{
  "n_layer": 16,
  "d_model": 256,
  "n_head": 2,
  "n_kv_head": 2,
  "head_dim": 128,
  "d_mlp": 1536,
  "vocab_size": 2048,
  "activation": "squared_relu",
  "norm": "rmsnorm",
  "norm_place": "pre",
  "norm_eps": 1e-06,
  "positions": "alibi",
  "qk_norm": true,
  "attn_scale": 0.124,
  "bias": "none",
  "tie_embeddings": false,
  "parallel_block": false,
  "extras": ["exclusive self-attention", "normalized values"],
  "init": "normal",
  "init_std_qkv": 0.0412,
  "init_std_o": 0.00729,
  "init_std_up": 0.0412,
  "init_std_down": 0.00298,
  "optimizer": "adam_variant",
  "lr": 0.00223,
  "beta1": 0.9,
  "beta2": 0.95,
  "weight_decay": 0.11,
  "lr_head": 0.00975,
  "warmup_steps": 247,
  "schedule": "wsd",
  "decay_fraction": 0.907,
  "decay_shape": "linear",
  "final_lr_fraction": 0.05,
  "batch_tokens": 131072,
  "seq_len": 1024,
  "doc_mask": true,
  "train_tokens": 544900000,
  "steps": 4158,
  "dataset": "wikipedia_en"
}
Each number is 128 + 24 x the weight over its row's rms, rounded and kept within 0 to 255. Layers, rows and columns count from 0. The size above them is the row's rms in percent of the matrix's.

# layer 5 MLP up, 1536x256, rms 0.067, rows 936-960, columns 0-63
size [105  99 108 105 113 136  98 108 121  98  51  93 103  95 116  99 111  95 111  91  99  61  98  52  97]
[[ 97 105 141 106 124  86  98 131 123  72 115 152 126 159 128 141 100 131 120  97 168 165 139 120  93 108 122 145 139 101 156 136  89 112 114 130 154 143 156  83 136 158 127  94 130 128 151 108 164  98 135 110 112 162 134 125 143 163 124 143 160 104 141 155]
 [126  97 145 177 127 148 105  73  74 107 136 147 126 126 137 127 152 147 157 135 109 163 114 178 149 132  94 151 138 113 135 134 117 135 145  66 156 109 163 163 151 131 196 130 110 136  93 116 122 210 125 163 132  96 165 139  75 151  66 135 109 140 127  84]
 [131 127 125 123 149 136 111 131 148 114 129 153 119 116 137  92 168 114 136 119 127 144 112 134 143 131  94  95 125 148 139 131 117 158 104 140 118 161 142 176 132  94 146 122 102 141  86 135 176 108  76 135 140 127 126 111 119 112  73  93 142 128 143 127]
 [ 84 162 180 181 108  93 106  99 155 107 128 155 110 140 132  91 105 154 130 134 144 141 111 162 130 104 169 118 118 150 124 151 146 138 154 127 162 137 107 184 131 135 136 116 102 115 148 113 148 104 146 118 104 129 124 117 160 119 128 128 104 134 135 128]
 [ 71  94 121 138 116 149 145 136 150 108 141 101  84  92 136 138 110 156  68 108 100 165 127 121 122 130  96 120 128 168 109 136 110 154 147 102 102 156 213 123 117 115 120 130 148 149 142 118 124 103  97 108 146  98 146 116 116 106 153  98 155 109 138 120]
 [122 150 176 116 121 102 140  92  98 147 138 110 129  94 145 128 124 138 118  98 162 101 140 113 116 150 136 126 139 101 150 147 143 130 135 144 135 151 162 150 186 103 126 161 104 116 153 166 141 146 143 119 126 168 119 103 112 105 139 121 157 140 103 130]
 [140 144 126 110  99 122 149 116 129 126 138 106 150  79 175 135 107 142 162 151 114 166 136 161 151  88 128 127 149 144 123 125 100 142 141 144  89 184 152 143 146 150 165 162 141 117 147 107 135 149  89 149 135 159 169 137 137 128 142 109 140 134  76 105]
 [106 124 153 155 137 135 114  83 140 140 114 134 109  75 110 116 114 106  98 102 131 104  83 165 131 147 102 123 162  97  99  94 190 124 128 117 130  93 114 118 124 121 112 136 141 141  82 126 131 146 143 144 152 120 144  99 153 115 138 145 101 117 149 165]
 [119  89 150 134 152 141 143  93 102 116 132  53 151 106 153  83 161 141 113 139  95 133 155 147 126 140 123 124 114 119 148 138 163 168 126 102 136 118 113 133 123 155 129 180 117 133 123 119 106 133 112  88 108 143 147 127 157 169  98 119 121 132 109 104]
 [148 160 126 171 143  97 127 145 120 155 113 101 143 114 124 133 137 140  84 113 126 100 112 137 101  68 170 130 170 146 147 130 154 135 121 114 149 172  98 121 143 128  75  94 138 119 156 100 146 154 126 119 123 135 162  87 123  92 144 123 128  93 148 140]
 [135 116 145 132 125 128 135 104 132 127 119 114 137 109 121 143 125 107 107  88 123 106 100 176 121 130 121  89 121  94 153 148 143 113 171 119  87 154 127 185 129 132 144 161  88 151 149 104 172 110 113 134 138 125 148 123  79 111 100  89 116  92 109 170]
 [109 127 194 133 124 141 117 124  84  91 136 121 153 119 124 123 169 131 119 130 100 141  65 143 121 123 129  97 124 123 148  95 163 181 112 155 122 105 122 115 131 134 172 119  91 111 153 125 115 143 123 107 162 121 125 114 137 138 137  96 157 148 123 142]
 [ 63 121 150 163 148 149 123  76 106 177 125 128 137 140 183 159 138 163 159 142 155 101 132 151 115 134 133 113 171 108 136 121 123 140 136 103 150  79 108 123 166 129 145 133 103  89 126 122 150 141 139 101 130 131 123 123  95 126 135 140 101 138  85 120]
 [ 90 111 125 164  85 116 103 158  77 121 143 106 119 117 120 108 119 123 160 150 168  89 107 133 113 140 156 110 100 155 146 149 106 123 147  83  90 107 111 116 128 136 121 114  93 160 109 148 148  91  82 125 138 179 178 123 135 157 146 138 152 108 131 130]
 [111 111 126 131 137 113 126  94 153 140 142  73 159 141 122 155 133 118 152 105 123 136 167  65 186 137 123 123 143 123 124 144 179 124 121 161 105 137 107 138 135 118 170 126 117 132  90 133 134 130 114 107 117 109 130 125  77 128 144 144 126 144  97 123]
 [103 124 145 210  87 118 129 113  93 129 132 115 101  62  96 140 140  93 147 103  74 114 147 119 124 154 142 116 120 140 110 138  94 165 143 129 168 123 146 168 168 126 108  88 110 128 153 126 137 162 115 166 177 166 140 107 114 112 119 105 148 138 137 144]
 [ 69 151 131 115 162 123 157 133  99 122 120 119 141 142 118  91  81 142 103 146 103 108 126 163 158 108 151 121 146 106 106 121 142 129 187 117 163 141 144 114 114 107 113 155 122 149 103 146 125 155  73 116 172 156 136 124  81 168  91 104 187 133 145 103]
 [117 166 113 198 166 159  73  91 138 145 112  85 114  81 146 131 135 101 147 137 143 134 132 135 121  99 151 121 160 122 125 131 118 164 150 145 155 119 137 119 147 106 194 109 143 116 118 175 145 160  91 109 118 125 138  97 118  91 118 101 116  96 118 130]
 [147  95 139 128 174 178 106 135 114 127  99 152 130  97 138  93 120 123 143 121  84  97 121 119 141 147  92 132 144 175 111 127 156 128 123 168 130 137 133 118 145 115 130 143 137 154 118 133 130 152  85 152 146 120 129 105  87 124 128 160 137 111 111 162]
 [100  97 171 199 152 137 100  74 116 141 103  90 119 135 126 131 140 109 134 107 185 130 130 137 111  83 139 112 156 114 134 156 161 141 175  66 124 134 170 116 123 141 145 111 107 137 138 125 118 107  96 111 144  92 110 146 121 124 132  87 174 135 161 139]
 [158 111 148 136 152 104 111 136 105 140 149 130 146 116 147 103 151 137 110 125 122 183 140 126 102 142 137 119 114  99 144 137 129 175 123 102 151 123 104 154 133 137 178 136 114 135 160 104 128 140 128 149  73 136 157 100 152  80 116 110 103 141 128 182]
 [ 62 152 173 126 114 143 114 107 128 136 119 130 129  95 104 121 118 107 144 118 113  82 108 138 166 148 161 132 166  91 152 161  94 143 167 133 146 166 140 119 169 110 125 113 102 170 118 131 135 150 123 125 101 115 159  76  95 109 128  99 143 121 136 148]
 [109 138 108 174 110 105 113  99  92 106 170 136 141  97 144 130 146 132 131 153  53 112 117 149 117 154 134  86 137 150 143  94  94 143 169 107 142 146  78  86 158 123 130 117 125 141 142 110 153 144 101 125 130 150 128 121 124  86 114 132 133 105 130 121]
 [110 143 165 148 145 138 108 104  82 109 164 131 130 143 118 155 141 121 174 132 129 105 114 110 110  93 116 127 151 117 143 178 135 120 157 122 105 169  95 137 161 126 115 154  69 116 102 130 130 107 104 127 100 131 149 103 153 115 130 109 122  92 128 138]
 [ 99 112 156 139 123 148 142 116  99 149 125 145 122 150 120 183 126 135 168 167  93 140 123 119 106  67 151  92 169 133  93 121 125 189 127 136 135 161 124 153 123 118 120 108  84 107  99 106 140 106 121 109  99 110 145 127 136  88 152 119 162  96 118 155]]
# layer 5 MLP down (transposed), 1536x256, rms 0.0594, rows 936-959, columns 0-63
size [109  98 109 111  95 126  98 109 114  92  27 102 106  99 117  97 108  99 110  97  95  46  97  33]
[[135 125 170 142 120 108 142 181 101 138 118 176  87 154 101 123  86 134 118 150 128 120 137 156 124 138 139 147 144 100 118 217  99 110 133 149 141  83 135  95  96 112 154 158 143  75 125 108 124 117 125 140 128 114 176  98 126 142  52 195 113 118 133 162]
 [176 125 109 155 155 111 135  95  86 113 115 152 126 138  97 144  99 120 121 133 143 124 124 146 123 142 110 137 126 151 116 180 132 111  92  83 125 130 113 118 135 122 131 128  87  97 118 117 157 130 130 147 119  87 112 177 138 103 113 149 121 100 153 104]
 [146 123 136 120 131 173 138  94 143 126 153 148 116 126 142 100 125 100 156 114 132 146 122 155 127 112 113 114 119 169 155 128 129 109 158 142  98 134 134 182 159 144 139 100 131 128  92 126 125  87 141 128 131  55 112 133 146 116 128 138 136 115 156  93]
 [118  88 110 150 134 152 133 137 123  82 160 125  88  98 141 154 102 143 109 141 119 147 110 171 140 154 110 139 115 138 158 153 177 101 108  92 125 102 143 108 140 143 154 106 115 134  99 107 132 119 119 158 158 109 106 101 139  95 157 164 105 114 134 116]
 [140 121 145 134 106 123 134 136 121 121 123 126 163 163 112 159 149 117 126 120 118 133 112 121 119 130 121 113 155 126 161 118 141 115  93 149 153 166 113 114 167 115 189 103 112 174 132 120 164 158 123 187 148 150 157 117 121  91  87  97 134  89 194 175]
 [150 152 175 150 111  81 150 107 147  90 141 125 147 122 129 127 126 166 187 139 161 109 101 138 143 110 117 139 127 177  97 145 122 138 105 140 100 126 182 118 151 127 108 138  90 123 151 170 116 138 168 134 107 144 156 162  74 162 151 135 143 159 147 157]
 [159 147 142 114 149 111 189 127 121 105 134 152 132 130 183 117  94 122 147 147 183 101 105 104 105 155 162 115 175 152 125 111 147 119 129  99 135 131 133 115 116 114 164 135 110 167  88 123 129 148 158 126 140 170 126 162 174 147 131 146 165 114 142 130]
 [148 160 135 107 131  95 111 136 136 170 132 159 165 107 173 168 114 163 122 105 146 168 113 133 110 107 137 122 142 171 103 140 129 142 132 113  99 152  82 101 113 116 147 103 138 153 160 112 119 127 148 122 150 116 145 139 148 141 137  96 102 168 135 128]
 [133 108 134 127 124 170 118  96 144 147 127 131 102 112 120 148 106 104 135 112  88 138 152  97 141  77 108 173 115 102 146 143 159 127 160 103 111 147 130 101 110 101 167  99 121 112 155 112  96 100  91 106 132 151 167 109 112 140 134 154  85 125 145 107]
 [100 130 157 151 140  92 108 160 142 106 132 144 114 152 110 107 121 114 127  97 145 100 140 156 121 129 129 150 165 178 108 106 105 140 141 114 125 148 122 143 100 139 126 160  75 122 152 145 125 116 114 159 114 154 126 117 127  99 117 127 107 101 154  92]
 [129 102 113 110 123 119 148 151 153 130 142 154 115 140  95  66 104 124 178 175 171 107 163  75 202 123 100  80  95 122 114 149 111 145 111 145 137 126 127 139 123 146 152 132 190 127 120  91 121 150 125 156 132 101 167 142 128 166 140 156 166 110 158 149]
 [167 120 134 151 147  83 122 102 116 117 133 115 135 156 106 150 150 111 121 113 145  98 101 160  53 103  84 133  92 128 115  77 107 170 111 140 117 120 153 110 159 111 137 116 113 141 168  81 117 112  96 130 143 127  99 118 150 129 133 125 144 121 121 145]
 [111 129 115 113 139 151 171 110 182 181  97 166  92 168  97 185 141  92 106 138 149  82  86 114 148 127 128  84 147 118 113 124 155 132 110 152 136  96 133 126 162 124 129  96 126 107 158 114 175 123 155 189 103  96 110 133 132 116 141 164 100 143 135 141]
 [111 116 122  75 106  98 166 145  88 165 126 148 163 130 131 179  93 156 131 143 104 190 107 107 114 154  70  92 149 160 100 173 165 143  83 105 138 184 118 133 136 105 121 149 174 102 139 120 126 122  87 114 133 165 150 175 170 135 158 135 118 156 105 137]
 [119 173 132 146 120  93 148 152 141 110 117 158  89 124 143 124 143 155 115 128 130 135 132 119 148  82 112 139 127 152 142  94 144 123 127 132 120 118  91 125 127 152 147  84 125 137 143 142 140 139 124 116 117 114 130 111 146  93 143 136 158 113 177 129]
 [ 93 119  88 111 133 161 126  89 149  98 155 102  99 155 154 149  90 105 118 164 164 110 137 120 184 104 111  76 161 143 136 112 165 150 124 120 100 133 141 151 191 106  82 106  93 140 104  98 145 118 147 103 169 123 110 158 157 151 115 124 122 151 139 101]
 [ 87 168 126 147  99  74 138 124 161 115 124 106 137 116 122 122  92 108 113 146 143 133 111 126  81 142 110 101 123 133 134 136 105 103 131 115 118 123 155 119 123 110 153  76 131 134 143 132 124 116 118 160 145  92  62 130  87 170  91 112 150 101 117 143]
 [155 137 159 113 141 164 182 131 107 117 127  94  94 127 122 148 134  94 124 115 113  84 163 152 149 110 133 146 133  96 127  91 137 137 103 150 105 121 147 106 154 163 107  90 132 134 113 131 157  91 150 122  97 119 167 120 132 127 138 146 146  93 159 119]
 [141 122 130 130 153 114 180 171 122 159  92 147 126 127 114 113 148 153 145 134 137 144 148 143 127 117 121 140 156  92  93  96 133 132 115  93 146 129 105  74 142  92 107 108 118 181 133 137 134 138 129 165  97 139 161 100 139 148 129 155 124 120 141 126]
 [149 131  95 125 101 128 114 116  77 148 163 129 135 139  90 159 140 112 158 130 140 173 137 128 110 169  97 109 137 173 114 130 129 135 106 106 144 168 126 108 141 119 116 151 129 127  89 133 113 126  94 134 143 141 109 135 121  86  73 139 131 107 113 130]
 [111  82 145 100 162 136 116  72 150 124 125 124 118 103  84 113 110 100 126 163 121 123 123 139 130 129 127 155 119 122 122  76  96 127  97 137  89 147 133 133 147  98 115 138 125 120 151  83 158 100 113 107 125 117  87  96 112 140 162 111 117 142 103  84]
 [134 160 155 127 125 155 134 124 140  97 115 171 126 137 160 121  83 176  76 172 139 126 143 117 168 137 124 160 133 150 131 131 118 143 151  72 129 140 152 107 144 154 131 140 127 128 130  96 128  96  94 145 134 112 133 152 129 145 157 123  71 114 162 119]
 [136 123 127 103 150 120 149 100 190 113 129 147  82 135 144 118 114 125 100 109 118 162 173 164 127 150 155 130 114 138 180 100 130 137 117 188 130 117  68 125 155 132 143 130  98 134 150 104  99 138 104 118  78 132 112 111 115 107 124 149 122  95 134 138]
 [132 110 132 155  81 148 121 102 136 129 108 161 135 105 122 197 143 148  97 146 146  95 139 108 134 130 157  98 129  88 108 138 160 135 130 107 139 111 131 120 156 161 121 121 140 113 138 127 130 119 103  96 140 101 100 123 128 142 134 129 127 123 132 100]]